From a checkpoint of a small transformer trained on Wikipedia: RMSNorm before each block.
Each number is 128 + 32 x the weight over its row's rms, rounded and kept within 0 to 255. Layers, rows and columns count from 0. Numbers have three digits each. The size before them is the row's rms in percent of the matrix's.

# layer 8 MLP up, 1728x640, rms 0.0403, rows 447-555, columns 256-383
099:139131121072137122111145117227114109174125147102121202174152105140126155122120131105085134186136112179175157164163156123116130096106147070129103081130127129128018111077133088050168206160099117116129164094152194191118122145123138143114166150145113141127063098093156159197136137140106060188149196148088149106078109151139140114142142181167163140132170182183119126096166110115136162064118
096:129173096145069154202088139138079143136138154124139115104097157151122116146144172160127152069122156103151103109206125095148189108122132099047119143144091101059120136101084081162114135141230134132099135141226133154153112123110109112100125117099127196163175131132117105169076111125126164137128076141068074111164083130132121113093135167121179082095074120132068151093095122194202161147108
097:097127056075090146110147121106174094114073128145139131115102142161136143105178146093192121093116083098092142136060139094091140114141129115110175160131134165168106140116120094123161149126130159163146145146170095124142111135123143100102161133122154135130115169185140134159090126135150162072104109113142111158050122141147097113125153081213099113084140153128162130090154120072125121174165
091:070051189090137152122114113131092141183123150125070115110110082166102093139098182137182178136154150197100135115123148160095115128123111123093143137144092088104128156087148134145107142146133142112173123130092155122120144141190210110106163201159195107074112112120134114156131095120107096136110094062096147165127133152091118101044122098108102149154146104120121141141140030082170068135180
095:099139167096122115135177125077145103137110116181069107154102099100108127104106128114132165118110100156082097120155157139128094150185136149135115116127171121118124137154150160096156123077162137154097139053137118175121204198107102074150165145160159150178145173143126155145124177109126172083084068180117136109195152117042149092110181156163157109109151081140144155128169128086085150080126
095:162089138162145130114104158177067110166178173137137181089166111128100178124114121142140134122115118147213087141137101128110157130131090105173097087103141095160097100062116154080116093169143094131134052145162089101188124163155147139121094141118107147096095155079069138152130147129137128170150115128104132161084091228160105088126108125040095099170131156105157160104138150093143114117152
101:080139117111158071131078092102162149132146163156158149148146095145169181118112136141140190123093147148121128126119141118113131172114141136160133129090144135124165121141105119098124132093145133138144121115087102091148151087134169108096119140105141132132139153141156166133108100119105099089072115180115146146087168068115171130102144087125156129131076152170070087126034128197178123126100
105:125121158102184111123129122119145175095140122109119185177141087151049101090143106167137135098080151192198186140151181127092087172145127171161118090139117080179084187146093113077065093083087186129107104056162173160086130136119125128190104079168123126079065126116171140193085146116087137066179202164107200128159077152108121128157153092132137125144173137104153124128107126191130122129129
101:111156160148133155142122086165065146072154191178117121114164144114126124147100160124122145107112104139154134136088145067053138129109190103166120165094125112165168160168134152091163107145184128113147113152124138084120164127091137127098131142108139144119137139126175123155097150141164129122112083103094183169120130135111096075157167162108150126074126166145112099122132144205193172087081
104:177106129169153124123138111134079101159117085123094093076137108134166124072054121074093157151135118148075140135102090149083115151170157094111129130137153073086131130134116149161139091151085127142195163103109074103097168076152186123107110124111098117138080184108087118107148139096117120069137095153145105094148173102072113139102100127122066111114062162117120140179127124114140096179081
095:169135150155084128113125114100117155115123085113128123126078123132171118073112137149138106171103154117101137116127130108177172120128159078111130138113064115028090136158181160133158185137069118094086172128134128107148109110181166168143120165081151113134109089133129073122077125082118128072111160131118165099116071074053115152080169142174175150135122113099122170103112161153181136180157
095:155145095150103112086137176105126101151153099171165122166124126099108102112123124131090095108163079123141138132175104130121096152145118062123121103145136151129116152155140145162157128197134093131079137150184168140116147116140121157170115141091170149127123117182126160159079132117137166104167100134086127079122059123175099125108183084139133145091151150163101120148118113172134149144108
104:129117141142181080091242144153142103096160149130087153131101109119101153126121095188080095174112123142121164211138122116171140128127095084153169091171108075100079124141161184127176118127115119110146153089121147085126142121187142118148117183092194081141102117110191092150188144131153139073199097145078147075114098082163080166192147148114132109147131149132085095110136136163092138131110
099:159126122087157132121125118150123107102201174081067168128136109125120154116156134132076167076162149117162155176144165095121114184127096185163164151158106150130143092149174154125147101076178147151151116167119104091118138160109159152106134093165113119134183120178153196132140108171117098127121081171087163095136159120129103160098124161108104112103100136119145147168154165155138176092176
107:130113090165142110200085087132150050085177067142081141187153119040172137110144114145140100175167111180107138183123132095102163151151099161108097164164102151157131116093126097154103129097114214094093161135161139159094139094088150152158142098124093126116148061135129130045119093099098101142119064135124134140113161148119130130134252078094130140155173086164187073157106097155142114157158
106:098122131114083160150142163136150134174117108165138081147165175147153137145149131124162062125057077132162075124137163202079172054194131130149158132144133108127158118185151076119166149110113061123107115137157077133116074111090112075128088190104145055114144135143132122117124128122154132138108080176141153120165067100187183092158091099168132083193053137030142118070143142079100135124130
100:146136106087101163122120057196092053114079140173103162079112184196150144110120161133146166147115086102111122093141127212122161130120118124124113130133115161067148146129142100122139137127183150098103136109120078125139080168206097157195092164178104079131140165150127171105164086153144151137157135081149130185094158110120156134135077085126156149113070102080161139173183095079109096097143
098:109201132155171165112135119103112184147067113067186135129094108096112179103122143124154098121139080083136168098113154164131161148133152118121162131123167132163147062126135100127086118161132176112096187084082142140097098170147170162152132084153131146133099138104147112178125117146141109155108094144102137147137092099101142114188155179121142109104094130095108035111096145118109152131196
088:150145137165164106114138117139157189159099119143102092146179143113162092108083100125099125130128171182095086140137144132164120107126119114120164068126173148179158123142178113110094112122089102115097095088129141119185097187163106066117120148060124134190139148081145095176142120146165072131144160142155120137119132081081094143129099152113116115167118102115086103152168134133137080108124
107:152120097068125117140190141159111177143117190109143147140163166155116145170178107178124134169107052133114139170113101089104162119140109040124102077198132141128111132126103129106161133166135095146151121140147159141123064110119143134241077094095156176095102075076145141099134133149089087031171131119124087149110128112132058113148103120071109161136207167141112146092141158119143156103125
106:169132087176172165133153173100126104104080089098117134124095167095160131121126161101143108119070120102120124075162133125128125157115154130111089076098147140180123097194137106140131139137150116132116195123098078160072178093163069146125172134156174131130158088138104100104161124097052079100126124139095075105104135096141114101083092149138071027097161101122140120145161177179111151114130
100:124145111154110178082164143146135114127156132100166091164125115080144143095082127111117185113074186103113107185147090117177127096186135090149112165164130099203129185139155176157134161064127136135162070098133137139142156142118113106104153131177087168125142134172114127090148116132091141148116149136134111113150134116075145131116133143118099154139136156092086123146102115060120105141165
093:147114185099162132200151088188086158153086178145162149166087074085140115109139130132074126090169148122136153142181145135099162130119136168117116079080144175110131124147167199072145124157140111158103098154136148188112118110126147109133132163143136099095132140115186136115166114132146140173201141142094231133140082123162134146132178171116145139146126156095168205095095104170083125143131
101:110122118184149116144127139127065094169091095126122107119128093155121082176164061104168128152102103116172120159113156124123088085130123171159115118098156139133088094151150136103118154098089169089104068152134149087143123114156098125107114122096094101166042116108067181198058167123093122113138093092126114128158120140129134128116184114164160160142110090066102144142111147164177151177153
103:192103125173141119122109117124093075153132154150160143079053032068131098128086157139113106128153125100080110115115145168147122201124164096100117154097145127089088120104074057106114107136133125102136122092135127113131136159146056157138148165091134086131100094092143101101152194118123099092108090126112150117150071126144143136175148152156101113147162128158096178154084132125130141126167
106:161088185109082129014181117145111186121117109168131150170115117066177100112155144128145164093080173216103172155108091103138126131101141088124112127175077143175175168097163117102148045129137159120106168149148098115176129150167127155135144128147118155112081186111135170130130122134098132105163065115117120100124148147124134078137188135123102092102118064026165146102141110149120193038115
100:141132133198113130047092147120118056124110037119161170153108149098132129077100088109141114111123126046165122114169072137112166152151133065098150102131147128078055085125140161103099152144125100076154085099148148161167167123105181155135080076157193124101160120054094107120136101092104111143125108142134104085081116134115141156118092111079140121175120166097113140158067027129154135170098
102:138154079093107174144177151095123131114110095115114128147160117088145148143134079123098089147099139069169166163090124161232098105133105096087109136177169051102184170151166144133169109081141132131172057123144124107175158101177221134136105084119089106141163076152151166139134143133141140087161138135135127099140119154119165165171177180145168084179172146093108161123143169078126127103048
105:136101175130124125131103121112153160156093158127124113073110116145161148141138130121109107146087164134145051129123127153120170109116116159113139097151162071152136125189065124141111143137160140102138116161114102111156137122142103105120115104071087107138131163162101166071126166130160123140114113069145158212150127125055160152128101153101124129147088099124160106103140172182080175130136
104:133138110081108149145099087118110122183198168090097091131122192147080181107145204154103102110203163086139117134115181149142132080169115118117101153164102130155120086106122136110169073151064105148133155120157181142125142147075088115140103161110122123139151148160091151128128104141115109148157102090125118146107113197129131061126129162129119212125108104127190168133089175054061134077113
100:166138138151081156114165073100157127090147102165174081112104132099079099117135146124078127184122163113048132146119159119137135117126148055079136122134087101143135142135137133104089075144133118077105124104120156130134156157117105097156155159117069136118134176099096121066124106116125194138097154135108132118123196217102118122093097170095105105131120208095171117054167180041110130107107
100:064138166164153100139141095116051074178125170105104120126151088196153129121123076138159137131144105187113145092130099101126111129163140054162112124134129120111089135135101117165142117093147105101140172133104127114129128132098086118107107124123140116140094183083143145105110103131108133105146151106111132159085164117160120101130203150143145132135162076159161125140127138161155222161113
096:149130146155161114115105110112147110125132139147086117167110066116147148135120129024139088172058133153141190142104104166115155173071098098164163146117143132128137114176133135137078069093133177115065127121106135109072151103109090159120130160098142171106114109123141142039172099142163130117143152081162137145134175047150152123155100131127153126162157121177138129164118164174139119087097
100:120154168151109158132103113132093095151157157112151155127122156164074173124079161149129139189091120172145107149183133103135154115141131090131101188064119102095104150178141112148098107090090229099108108095140118145072163137116126113088120115107126123148128108105095190121168117147139138129138109114134126108132159125149113177118169185094107137125085101134133112077092102131116170187166
095:089144133145107112075150085153106150061109137202161106092116081087059121174115155152171120127141116112157127146154046085141182078117113085117104122126146155124076109114111114094136073186117173146110152088089160146134154094094110181099113170086090097124163116102104119157157167130081188146168186121132145097119149165103074158136125130141154198104090115144165130113127174118076091143121
086:153146156164049134096145135134136115131118136141135117087202160056109152091110145142153165176060122133212148183159147102112109086115188086123141110145081145166176147128183109120107110177128123130086072147125172156082049128120143135185182157142155169110090144095117120135164135217090121049136104099158141144104107138123127182116144083143135218131144112037160138104172161118158118105116
098:127131103075034141192123120090129147144149138112114037095117115121151154086158153171100164146139083106131164097195112061138142111158121114141152086164152135082129147145127096159110132111157155089145132138127084114108085156099139088121102193123093111147107154111143087123069104165153146051150112106190170102172183125106147084102104166136141181130100089110134086083122066151181155089148
100:167095121056165162101114140152124159185132146121161142203138044145098110161132077166091116128181053091072082164071120169116147133071068114131128113098088154114069139142119143147162154162180123099108168156134117129135109141127128140134118175147078097144172134141114164125084175135088137162104102137134078098222078104126159161169166176106155131104071108141185078177185096179120091099094
091:167104103079069097103155104169104120115193132130119166155131179125098101156220114096112095142140079130162105114119087149147141182089122094095170098140116176169136156124132124107124150153171197175128114157180145212101118102157136153213191139148157053174209078167108182085123121144130097212113101126151137115103136159112128101248122128118187107117140145076183144134169139095074121097121
113:098155143144073114131118160125129047150172112164175186179149135084126143101135091145155179127074176120124124139113163094120137146131106128103104098098052107137129099116102118185142149162129162132136208165103143060120147096113131145121131104109116135126152133185106125109119147135131209182084177113193170145188127095062095159143099187113120147175122069123145088148184107114094199161114
099:123139121165145094178097160143152194184100121113127160183100160154117108147192080065145113147164121099133126125154078077163095113134102149106116156085136140212106108051123087092107153111130115125117098124209112138156152162147084166073084083094107158157140144122170086124104112182092055175142176167130093160096104140167152134141157115078120074094063115126102145135191113135139165094154
090:095154140083137118129132071151157144152158116153102098081141105076123128112132129127116204125172109129130178160103165162171128119112150120134104157096115156124130115102159124187128131103161121170126101161144122139134169140120128088132151088099180121062043164115110154069122120155037137158114106076115069170081223187116134047143161082160113103115170056149109103149118107114085092123190
089:181144148147124078158101158113101107120170131140118120098124131129115070128103159194077064087142132138089079113114131146086079106068117183100050070156118112161110127122162163135123115144118081135202090046174136138100165130139178090108112173164155052096139119059111099156108081110086105134132094101132083138111136157080112067169128148116157112115114152105176085102128145077096096126167
097:114157081149132128145119126088156118085144145139093150124148144112146140129053110125166130137120179093208129134131125123137105138149098152094126125066111109125174121124136141106106105120073085127089122075100106090109140064143102110103171155106110124142146115127158083139130134145079126145121107098173151070148192116137130141126061104151150131160132124120093162150095172138146112161090
103:113125134132087128117128147118142136143093096154119203108173147125074143168183102164168104122088120127150132113152192100032126110099108160157103155136130139120167177142132160111172169154145221161138116111139094143123128159138095117128139147066176113099126121120169173109152129172109156133049153147189152133134109076130104080162127175180120149151167154133162169129121122099140176078104
092:057153110159091087098169109113188131069180182096113146108166132056163144141119133140088115136152127135112141166138151113156181124100167134124110098151165142101165142186176131076124115185095111085122098122154149171115113140163150146146103130104156162117144140135132136100122114122080164116178165121098100095173105121140145132146178167152086098123166035146151153103097140060140107161147
101:142118085083106111110157124170161163092147136141160102174125137137116060100155071046161125165157095119141150130162026117093186139132152135138101083112146099133101106126134098158183202110122168084049079117187067137112113100101158117117114054205163143136142123143144122113132085124147098113089121072130144112169146100136130163171183132198165139165127127147099093109082113146069118151117
096:137137160088140108139127101165162106152113126125118152090138117114100118129068094172139184091109192160108167104111175138141085159122095140148156103174143125140116104179081165100149133173105118128100095136145138096090108145106156184100105083180131103132106137148085155183083061102132140119141124104115146094087080121083156131089136144121123133095136181172127155101099099135222087079077
106:158172144106163088106102155070162130105172113121113128161160147114135183143095100108160139075120131088171101075122200125115128221104170115127121119165111143129115155184150178154116122172056124123099137128141114106106069139115160146190161150129133145207128154159175107072123118091155099070176115166158097057118108122114207049060139149107120148154102100128090121125116208122139134101054
105:129051107145105196121130115157180141101105094103189126167150107177098121147152156158158071127103108099160149111116074148126131119099102156132129161171117162107166145143139150099091139090098151153129099113128132150137136090182054131152146155128128134126081108080089157115155176130119132118131145147110124112077106091132181138137129148106112133057127156115152192086163106138060130116113
103:108084139114172089093140115150149114171145135109148079138125128158151095105160106097105123120132099139141147083133087152128145155153103134145116108174073092147127140133180081198115103183137163121151150112137164102166081170191085203118167126157164139122147180136195182070117097127134126091100096117140155079160129141115119172118134095139121106147132084128167048144092147139124140124060
100:086117104139141073066109153106139121186125138066121090090118152125115152201132190103098161213083123109054071099179198136115160151104160165184145144098138100155114117147101141120148113155145162123125162127100217137073072138141139112108108119100122164159133154133102117131128090123166076168111084096103169110142132151168127194117070123094087159146135127113127102138127111090182158116130
098:119087079129116155103087212106122113182168093149105111112117155114124151150044110145090116108137095141135154073140116126114082141126174151158139113053133113156062141099127189146075150125108116115065121152140085134084043096109150139181170137122152112161122107068100107171119081118185201142134144138156132104131152178085105132147138194136133114137126146122177052145109118105141139161102
100:093102142092199095123113085128174055118156144123107082181137160156103103133170078126156131139125103143076139129112140117116069167105150131112043162110206115134138111130111105066142156134161096146030204156106152107108114123136103097171153112127153126096153118119115195179131152127079164116076094142089066173079116121069145129173199103154158123143144108111145134066120123203099124172134
097:117129096133135110121135131103182137105163154180151110140139085148139097129109147192104168148060078127076126149114146098176140092127113147109108143169168082168128167125160049169128103184092125113126201114118099113142116128072161146143125125126073119128092103120120133117097129059123067073131142129135120096140144095106158113087138141121147121055105138120174170124149088118154177088114
100:165115124112173100148126089095180091079139092068116119153142144140134095134130149147089096136146159138141119094107119095160146110144141158094177141133136171103169142137153170125125162176115159192065110163161204192139147069143111201145167144106148131133134120094075097129148166134139202127148136150128104106148127135102147102092114160133157134084138108130133124136102135121155054112195
099:143095181124200135119090053133144125152120131095116138076105207155142181113114157152136132085188121122109123173204108133168084147133106110127075111147149047124140152089059107126075131106138159151147125069086181108166123176130117108096124171157117061122119173150158127148140128072070097149133155142097130133150107159128172128079103119119115082092086177127158163147092141086094095130160
100:167134114091177149187172118123109078143110159174136116080141151119103164113188120107084165173146066103073084098094105123121134115136108104116115159144163111146112130154127129174172110150145142096153120100179134110151138133130085084147137110135097126090151116140097168057134155076063121083074100087150143142168132109095138127163098137150128088109121107138150223132149149120093098072190
096:079100091193092105166149126166146087141087126142107127111087070076138221200123100097145111137105099142068059137186103140168136133127151125127062114088112160122119111068134093076106079133127179182166130049090176150161153118138124111155157145117095147136079150090134151116163131158182080133097190077151098174151161111131148132072116138146097098128140123119099124140156214110141108126112
085:101159086227131075107143159130104094113097092146105093130129116120091120123107072084097104122093123132147137199147111152117081133052144102103138196085079175107159126067122155110122178132094048128159162081182148132144102053118151113074092047116110145078164141135209059100151059115137124109201101143078109180151122106065182144177153120096153109155177088192123167173089107087131148122131
098:152170078158162125107135143164102136193165082124137184147117106112157092129163146097238121118098134073153088184133152127153134103066101133136148106086115078122152162051076093088126121166169093136127129146165077105143157136176138130157173078110117085147133136133105126146108144137119126128082113124119099091146138147104159187175102133095126184164119116139108111163197121132102113134126
106:115190207115103148090064112121168203138140161176173099146092084092141089155149113082135126087113169147073113147160176104140179105151094124101138137126122072168121140098139131170173161118095151175172140089171140106156134139098085192129117132077100135139142100126182167067097139142156102093050099112113229061130147122094119179110083130103198129117110175144142093129119104193119026119125
095:160138111131142121145095120201166122168168130153145130118115075134157072124171122139096200081166115165093085155136120141159101152151077212097158159110104116140105179105157143161100139120120069109178142113120115122186120178113139138128070148204146175097160101113132059114137092096112130102097134104157116154142140093130099132206165113119054047114088156107126105135142140106225115144159
099:166146110108131146127087136108122159114142131145170147141132159093113152075131184147114084106133166157094077172133146113087136104139119083095099122038107127080137082097103090083118124100159047111154132128093133148125153126100144125129142123135115141138170112048158145126140131143073078163123133133142114126170133105139118155121128137101089133126149099121151170131146129138140154149179
090:161070116136092106101126090157154157179191133064108100201162134155127132151147110144105052122140157101189126160182181167155165113114188133158129107035118098112134132147109100108127164161091125173066085065177160128147109147188137064148137161095097116111190106153114105095119166107145172158124140114133093125113212102105088202177127152064178080107164142174101090124152119142107131103130
103:123123186102076105143150122111107083121072102154143110073134093152077105136130152181117148155090122094140118106097132180143126105085174073164085160138124160116084151179164163135147079121155155140055118087151135217134172188180120147116115156125176138112080147123089073129155112102157162123142114093141065138104138132111153099112109151136161116145159161134104078074193151139154185089067
096:037161141122097116134123128094114105164128138095109123075106124091097157092157109142185173199141101131153155133149149142103199174144115144156157161135085112101120118105071185176149165138163091093125120111129088154023158100112109144125178102141116126154170163164168097163117092128112143104145103118148059137130125136138113146136139102093157191109128113157146078135115141101206154123108
091:080115142184123139201140146106118128073146135125128149096122145122164146183120096088147129093086099086151134123111206175089145113140173141126101180123128154093107071112135135118061071065098140160155123112116102050097164058095125099130145146161088143107133095104176123120106148146052166118104133110153119143099110153159081104183115148130114123172072124122162102201089180127158151130178
103:131164102133168161173122105093180121130122129117132133136050146102105106160130109063118121120127099102130128094144132146116134150076139173087111119124078125160116105177119141073115159174156145086095121110126124115111109068099129095118172098104147134164137105133154149105104099160134125130098070137159112104126096096106101062096139108071106087065166047129130088093159093135156163132129
093:124116103114104155116164164178157102120088106179119153127113152103104126144154131160136111109130177172162116142141151199083131155138112129132128105055112123098132149200149124121113136131223140148142085137147119112095151100188105099129099229103171064121135087098111091139108095164155118164136110067111175083165079127093100151149133096114141104177129077113159138122105233158115139131176
098:136146160129144086167118097134160145109086147132093151102127160122130135063167094103145149136123092136102126150094159095153093117095149162154100156165169145092101107114147113151194131106116121083112133141136149129120107170151170174085114125129154051062137142122122093177188132115134098148104150113084118076150154130094065120092117125119114134150197178136085124083131160160130100094160
098:084107104128056114085167166137083131144108136136153167119110112050131165132139104144096109109117121135222174076088103171124122127185160086137144107149117120113141159176117131112171171136114087091150150121231150123155139145135078127207204150181189152118184128087135137092111124132115134142160089116172081119150069137093161111108129137121094100142176131157120119100166170148168167105149
106:139056154082151138100104152059081140154152096103136169141083108177170132120162155162119175125192123105124117141043049096113143096121096107127119115231106119160189164135089139106153108127102117149153112053124151118200141119120113187149128136123201122094120108163093142098119130122156148122120102117146142121143167159119116128104176114161138160176104205119098048083115159167115200157106
098:172087140128163119197140100158141132115165229114114160152120156098124142113145153113124073145116158166107146087167124090126138093131138069136052099128129122136124118098126110132126160127095124094186032125106066102121149152131178117097103130143115139081139134224147139078094119041183135164064146148139142131094165124038117189179135119127182139144130119156106150141135105129073067072101
095:070177172160166112088098121098114110085140140129139175087166148115134074125116095171129131081170181159125119109077147061129136137098094139129096135142153072129065089103118116155147154185150091113161118114147127129132125089101126170098105095158076091132137101122094138122127094118110185077110139152129138127133101129113104124098119149106148141088084128121123122087085126184156118097094
095:065070116109098110117163112170137140141118123129115140132107129072125116106162117135095208191145138171092090089099147140128114147121083143108057052167098124066082100083168176073097152135160118090144150189102153178109119125054164127149127162109108143155111074080124111091152124113164118094089209110107064121139102101093130173151107098186057099173166100182061149143135134130106092134109
111:103090096153151086226152109151125123108094119161064166148134058106116123113162128120123172151098083054149108212134182184118122159105182124146126133143134089109125157130156145116072166123121154143134074139138143093148101081130079096131146138150156166213076187096162141172112168127143127161112143094103145121123155125139151101128058077162132155059117159129118131137054116074117175151141
093:163109134107078111126152125109148182124124106151153146150119133187146173114097162131062106065064162065159079111138126144125151064112147127152141121147167144110141102120111091175107156123103125113122131152115148130151115081105159143151127167108113149121164129152091089157096103098161152123174097143140131112127121181133141148133087115101151172126106173109143128099119110080135127085094
095:093130059085166101128132071093116075103119151145144107150132113081116160089102215120113119198139127106117121145093172126131100079125138108167136118145161167130071205128138116102160178141145122147132185165103124105138159156108105115112129107101096161079118127162098136125117111139157130111105131164104073110185133106078198067138138102133132124130146093163173080168110167129086163131123
097:131164151147123089171134118127102115099148150091109131123134128163094170241193101149132088194120160142189122122144151077129133072117138148127166114129107111151119123160162138208168140124111174157089132187142150187158127110118150133084142140185116162168169081180101172132108093120036104103106080099087092157108113120156113202147218129159087125129181146139150131108088118102113106088102
094:164157100143133109113070190071077124049112068007127120124094168184160084111118099155179160155150071139157115136123133118122141182130134130106168091122118186075134205121097064119094196144163163086132137116112138087160145106148156084165156107136106094155147117172147085121129196136146150115174177142127163106127090175096099128141122172129161138153136118112083078162169104174141150133157
104:119089101108116123156114124131158087097124133110134086118076140137138128175085137141090028175147151043078085146180114128132082152127168122092122090145088088152124071115155132121112119037146080132130151107144073122172132082116138115136141081149062125123119072134159154178119169142128106136147136140112119097108137136095116148147138116076105160093079131096100165164135161085161173132163
095:194092143091133166049148178092095096106072136133145140117154116106160117118129134104116063078103207126114141122139105115175114139143084101076111144135095155117129146112123114174126128112126189129124079060170134108166100084032093166146115064147144095106075109127109109124168121135100117089119097109144112121114126107118128119154095155131070119150183143190215136182107110133130126104109
109:203142154119110127119144123163159112074170107199156128173088161147106149184164095141188156104134169090101143160154106130145086111107123102161123129127076064124161142119121144113088136077127145101135175227151126152122125166155123092129150133135085151099072172126166044051207147125111116134177150108090172191086161132041165084135160145124082129165098117165174115108124124117088169163125
100:082093162085126163097158131135150084154149106141132131106092083107163144145142153098083120091144140113094157158139177160168084117137173136117106167070179128163078138106134129131110115074213149131101102158108088119127131087130140088122136114166109154180093104051179109052116110117130138139141050093170124159063106154143172128147132102085124106147048062062143133136126148118051119128160
098:158112118093118175168182090155106111157108118146103073184123113170094096181115145128165096200171125131098138117066102171075117122067128133100093158117130115126148096162167096161171097164166140141110110102179133143094154100176126147166143117138082119140137117129107148146067079127073087114111168165145121111140197173163158162227112083154131103162100110166125126078153103120125104220114
100:111153141153170160114136145105142108107178056141134080168166100133135062151149194135167203193139190115178105104141122099137095164142072171152142118143156113164154144091140115158110142128049166141103139078187175125134102190123137141138091134144161122081139070078170067081178135120135106104153110100129144130115128189176168104180159120151180150172093094120155090168119144108131115101128
105:126143181109150151104155116100117088094142121072112139133116073113102078149088124135100080072097128068081162154123096146135148110151172112144144103162132116150192103114118165117100116141084106194063193165131113089159130073166104145126157119129146119126164098142140102161145108147053124055115171127152158116119148087060141167169162157160113083080097102096117130184153126098152143131147
097:203088122197134103143091123175110126142093120116138117179183088121097165121153106150196084090126123232128122191129107084141110069135155137131149086090134135137091128178075124138132124110164080114171047120127130190117129142112136111132095073093106089107074172152131115122144149099154117123063161131072135224083148134104124120155137143119171132152122200171121133128137144148150169150163
103:123105183097123117145147121092176164096102150106157100139120135193103093120080142161104122112110113080112155134216117131143107137176116142132135093129160176148156128127159130136086124106134183103081140106129136106130128099167174138138106139119149129125160149218096123169132090099119114161126113169158063104072048159132119160097101095162158088159136037087121169120109117175154075173171
107:123148148142117145107138086136137131127146067085193085125169139061138126121082108084150071105092109120093106177075118150186135117151128125136214134140166108079098159159135127119142118129125078089186092198158123146078139122112175163148098138116125191126146139136140091095185139094116126188131087166189112131118121137128122111157133165130139135101132139107080146106098216176118131137145
101:139081123186120098172077096206121122113101208133121174124113210139129144103147114137145125115169115106122077167127126155058152137137042123124140123131198158201144100209112145136136159130125046103159169142113102110127135099137138078119094095083091081108087162119146146071142113094062109132225087176099115118158165121080133123138157098121107120082092062093147118131131144085105159111203
097:142115120131137145136185105117183134127136103132129112102092088100143124135137159082176191184132152092114134118154104150136144102103190100105079147105139087134109145157149136121147093146132098141139124137137183153151148164154097173090191108121091139121145161110105106103090118128157123112092219173110164064103142130091070171148041095128123134113187093167139159136083092113080122095128
098:085152140107154113136100125140153136116157084149133174155166104120153154121147162101174111157126206066116123180142172120173125123079146122136121064155119159138118130065134107143111138188190181174119086180146148104150165093139149108131110167149097109191119093160097168124100110080200168109159116144131062120103121202160145161115144147115125123099103146169089092123126102121084119148093
096:104100081135131095157117115089201084124148093125087108122170096110087122061171130124136124193127249164120197128120126099090130100084086125183079078122123173113118115108201154092119104108115120136147116143179064148093102111092165084139124118131165119146111065091120128080173101152166146185149127165156145118119113134131202133137117095133139127199113105099078143157104132136117081149173
105:097119129140226059147154137170161143099107113020103158162142105108168119162120147106120179118149115116090087174153161136121127081123156149113154112180127109147172160087127131143099100031130143125194107111085126100168143118073191151200133199149105182100108093147119116095129125114118128124145155144132127142169082107094150092152141109102153170072112158137094124152165177137134074199140
104:078109074146099172076181150109146131162115078152124108129077104104110178124168136184111090152074094096076126144150122190156160123148134133144137151085154119101118124139067179107158148154140095084136103227133172128143147164140146118167095162102208148094078092153170162165113123149136113158171123098134054139132099113111156085093075134163151106195133123113080054117137093149114139132111
099:132193100190129187134101136086156167113079130186095107088161086157108104170126188166139104125106175170147144130166113153152118135178189146143111093122097101154136130157072125099135217149178150151080089136082080129092052137178154143141151135052165096128182165152133159138164172148094105098129114144175120094154163116144085141070134126094107121114122130112092152105157117049116185101152
106:137161127158121121108119144216116103054141090117138038146124075100157134118164119153144132154159145150083096095122092169074146167118124174129109089167059189144164102095203154097128136124053125152145155058148101113095170148098132161089122123133124096189114116096148112117153134115129168118160085124111138074123126136080141149154130153166098121125124154096155114151098133188170111225051
094:101102140152149158111146152059185132142100127135155095133117131151129202126085171095130102148082202121112136122137113143150126049144146110102127099096143156139121141129175150131183114149166121163145135136136125113123088119133142194154141157107191122138139138057118147140153141130141166134086131123127050154106161079090117111122125118134193120127092133100116126152127154139071063159150
103:105150133112129173187179101128170159121117073147150183119127175162156114138149142122119131124153113145140187145167080108149124143104111079130188128075092137115147102102141033185111139146136166202148101114184158137141131141219108180132136147117123165138132105152091103162063090129163133159115172158122097169115159101085150157112155167120175099142114136175096133136069126080116131199149
094:119121113138127127105153105158120116141148126123096125121150137169151178127137071128089090071114127163108137132163142115112115242148162179103158187099139117088114021147130140149165112126125098112148188113116072100123121075118137165156137092198153179136202151201140093125130083115142129103180123057126121151150127119080146212104134124102120223102159102120059143132106153198104150103112
097:168122208130113132117100080082163125082125173095119135129154113084139087091091094132168148113088176173187130095120121111135158157152188147078112054168112076165121142171198147096090144138110121099145139095126083166104098152108100143169100113099073059128163110108129131095131132145193118090098190099121079044122127073105113132106084114123179110125133138153106134180091150099113128117085
110:142144089108096125096099193104182034145194128113149145135074112091123135080147167115119124161190160124115067185138129118139124126149154135125116073179115070164157152119154098104131078145152097127117147108131150145131149148126125108168142126077117131153110127228183107085118128127199190119117138176068136125105149182102138145107170139138110093116110154120129106122139161089195114099137
104:152143149129147104172176162159106122063114161135172198074086086111133083122165115187082208121147121080118100108103141131146154130106136128111164194125141103098110102157111172096097137084113117134148151096117134142069153149172170052142167117136062171053111165083094116140186111136122158070117115145110073143103141122121070118093153205094126116142120138124080143165155192140111059121143
095:134076128175072166186113125074141211155129113096133135084169138095136121091145157183169146134156114094138140105172162078104159176178138130168088120089118149069090160172053077097126141126123115136165091135086117149086139135137082091126156148108111086105084135080088136158145175166171137163128123129120127119182094176154163128076089188117169126138099101149161125091144116080171146196155
100:140188150150160113080106075111168141134137110192167063126118105131077127101180092179092168064133105129138120097079180124085186144088127150153117144055127138107123118146138125195104134146178151203083097160151182164152040163100087147128106121120166078103131163115094172103153222097117086144128132134152161088177119121219123151124108082121118131148152132102129120196117134122134192120110
099:094102156089092106135123125122043120162105096172097124109103095079120087172117154088160095125101083112107090110070115132099108119121188116082163149146128124146133156141098098138169057139114130085089148119118138117137175118162174114121142151161140156160153140140125121134097149154111130090094179171160185097148147185109098065079100075138168150062155078126165126140120148104077117138138
099:073172142178144115146146080126062096144082101124178076094092122089116184160103099137126141143061115068066132133152126156157108081162145130163168168158090191100161149109156161134181165115134122096138088166118144152151148111112162145116140168136165082091165163154145163137103146143096166180165102117142076137165165098127095101147130074095141078191081123112150073152127131113049134172096